From a checkpoint of a small transformer trained on Wikipedia.
Size: 11 layers, width 64, MLP 192 SwiGLU, vocabulary 8192, 1.73M parameters.
Each number is 128 + 24 x the weight over the matrix's rms, rounded and kept within 0 to 255. Layers, rows and columns count from 0. Numbers have three digits each.

# up: layer 7 MLP up, 192x64, rms 0.466, rows 178-191, columns 0-63
# down: layer 7 MLP down (transposed), 192x64, rms 0.449, rows 178-191, columns 0-63
# gate: layer 7 MLP gate, 192x64, rms 0.439, rows 179-191, columns 0-63
up178:123161105088123130112126143116102122116124130124100149124106149126146093129146115146113155126128114187109145132077120130160107143094110129077107166131088127133141155101125139116104126124144141
down178:115152144138103128127156119147103068156107169088136125153150124119133131136124135125182086102122147144089133114148148139123126121163127111098114101134127085102106129143117146100134101135121151
gate179:152116099091149139121123128130162118147130121142154153093107147145095134108106087155095124140149167067140127115128132129129139120102135102122134102163151126146121095106136099135082154157135147
up179:164140116120109140157134147118114119155116130124162129177140095127150172123128086114143128103165141105142126107117158134149115125158110134153126137147147129132104092121137120117136089140150107
down179:095116142092133141102131133150139108124091144114158097115142153120125113134116120127084144120145124124140131096122103111091118123135117134117115156139111130139078131155119115149112092166123166
gate180:136131167102162135150117149115136159097173129114121112125120135177132119156179140132134082119144135162117123146152150151086129100136165094129079140115124155106143134153149091158121102150106133
up180:134127118185118130130139110144149107118167187091135127103146165121092096123154150122105121136093130166129142104138110124163130146102171082118149135129133119109105160136148169154134113108139128
down180:141133083117139148117117140153156173159110121154144120132116071148169167144101125146147093150176118142146141128151126143145085131149133152173122132120166113117141152130125118169149116119080131
gate181:120136146131129134089087181127142085096132132153184103150130092132105108139153156125155113130160137140121114139117127112115131082089082154150132120142178160145136124114094119165130139110157110
up181:115109120118112160165137096107111130130119082122078128162144107095203136102158112137114132171157134104127111148119069110126152118155144143120122141110132123140111125145106099127154166131137112
down181:131084115144133142125070094128115125102130145143134092130107169142121143100134122124137135099120161091192094135165146099174120140120131101105086157129111144134159116158143121109140131072142123
gate182:142159135142165129140094085110162149142111143146111125115178146134199125152124129142142115092141145149142115130141139158106095140115120121125164142169122151131153081202141093133114173085138114
up182:144101141117128126101154185155144122118093158118151150124087109093081150108159121158128133114116151151110127141113109127137168140145120121122142069102144084102145178062122176133127081160127105
down182:137118122152119091147126093111041146135126128154147128090167140120155146149135169170137136111137161110093159163154121141130123163112133157125118110162118137121116091174129103126138122113131118
gate183:181082108146157114103092159145163129123133150114158153133120132160129102124175125086155115125136128111105163131148101108133176135122161098108104158102127103128084166142125121098123128141157109
up183:109131113121129149119105134120077148104108149160126105113103111122127082126114105174120182140111111133146124105099140158122161144099095151157173120135117082104123111109141123151113167133118108
down183:142113115200149106117133142150059121144114133141177110121137163096138140110150131110116169103116128085105125131131130122145143123104146145093132146125127121114124146173153132135153095162138145
gate184:141147101119161104143141140088107071091096149141155101108177118127118075126170157124154120132123146141151110115163174109139121105166149138118131116103119137143087169128094156120142093097149121
up184:158112108107109128114093137155156154157174112143134137104092115135102123135130117088122148165157090091127077150134127140148131143089071088113088098147141100131139110099147141125111140097097118
down184:125143139170141089116099129133173165119123104185151151111133124111142120147126171117121160079142105132176145095114155125105131086173170149165170145133175130108138133129153131127171101130139156
gate185:148119136118109116122105132123159131118158085141136143165183149136144089120141111120109138087154136159129116105140124145108130126097146097154146132130116114154159123185110098114139148143159105
up185:116118118114105155101137119165147140112133107127132132136139092165119093142106151149148123111110115154165148128134157137115098123116115123172135113095125148144149136184129160119146155115121122
down185:134128081119104147080125114155193125152152110105117120123114112151110137133135142137141102138144127147120116154110117124113151106119120099125154108117133125145105145088105158164136109152143113
gate186:119141097104131124138127128114130101087138160147101142071127169143083097105107167100127109115096140098153146148149186125111120100135112112119105143113123122164156136093145133146143125090111113
up186:125127121090121125135109144127126125074157168184155146122128085118116140164146159128116114124131114136124089073109122063122122104141127128110129110147075120076108126165114137087131076121101154
down186:163124123118130136159153140143070161111097124130129158134107122127126161104121112170161066112149101159172179145101131161075183104137151121134107132090134126127114106132151124113138161081138115
gate187:185108099133126111157139100123151134160124100077146125113147139152094131114168150131130115115150153098125073151089120140084076107101101141122139157130091169137106145104150097125103144125159133
up187:141120158142118154094132141135118125109171141132119144109148136148100143096112120142139112102135198132124142105108197164139082136176132117130158140143091125074142119113081131098121138099155176
down187:124136160129114137120090128169124147145113139095142105166121115115156135164117129139153132114128101095138129115159117083071144109124162153127132097098139101125101089129149145145087104227081095
gate188:140167133154164103136144149109106143136117133163127139143067117130125115150114132112125107130155161118172127131124117073129189095136073102143138177127104108125110138140099161095104104145163107
up188:132145144058154108135168134104140116120095134122159171138102127111138076113130116101149130142114091116104106104131170113155105169125118103133129116130125126170134090151144118126165136096182119
down188:130099075158141116166131146120145141117126114080144111087114155158092143110126136142116115155116125117129100141136168119099101155119156116146126128115154135159137152135122128185164100081139127
gate189:149148153147155109090128148129150137112161174148112132108118138120120160107149138157107095120167088113169115145166119149120142126110147116065132162131105133091118110104112125103128116127145124
up189:095144120123134163123127127105147173123135096132130125094149139152119162139140146076145151144137114122122095134134128148094107135142111120113145070145130122097124112137127139087099152105120136
down189:148131086113098151122129138149125150111112089131140111171117096126138121119104118114127143127096180079125139169148141149119117158140138154178097157147128156147111138134140108105110138144093147
gate190:161126121097114163136165100093131135123168107146106149135148125131159125077125102129145151135130091119178117116142145131105088161142152108111137135147115152155142101149140109133154128126155118
up190:129111117156130109113101141122105111118095149131099102121088123123105099125137089152118097154135161125128102125096145166125138140138112130175111115148178098125112132120104135167130151095109124
down190:107106109143094100088114146126130105149146134173104100132124110131108129116150127148149110117132131117093088150154189140157111104102127122083103123138167140152116157117153121127166080115142157
gate191:096181146125107137094129113130140126162137120106126137088121105141159097130139090136109119115138135096159157136169108118114101159096111124168095127139149119151131147091148142171147125124108125
up191:121123126115115107127143148120130107106161145123104119107153143122101136104090128121131167119161146125116096142114155082146168117148147153141123152137150131089148079145122111119164113121109164
down191:124143143149176101128153145109166138159120093127151133121120131150125115101124151113132138141166119081139150103134146147123131142100119110148122136125138117108141134131137112163103177158135116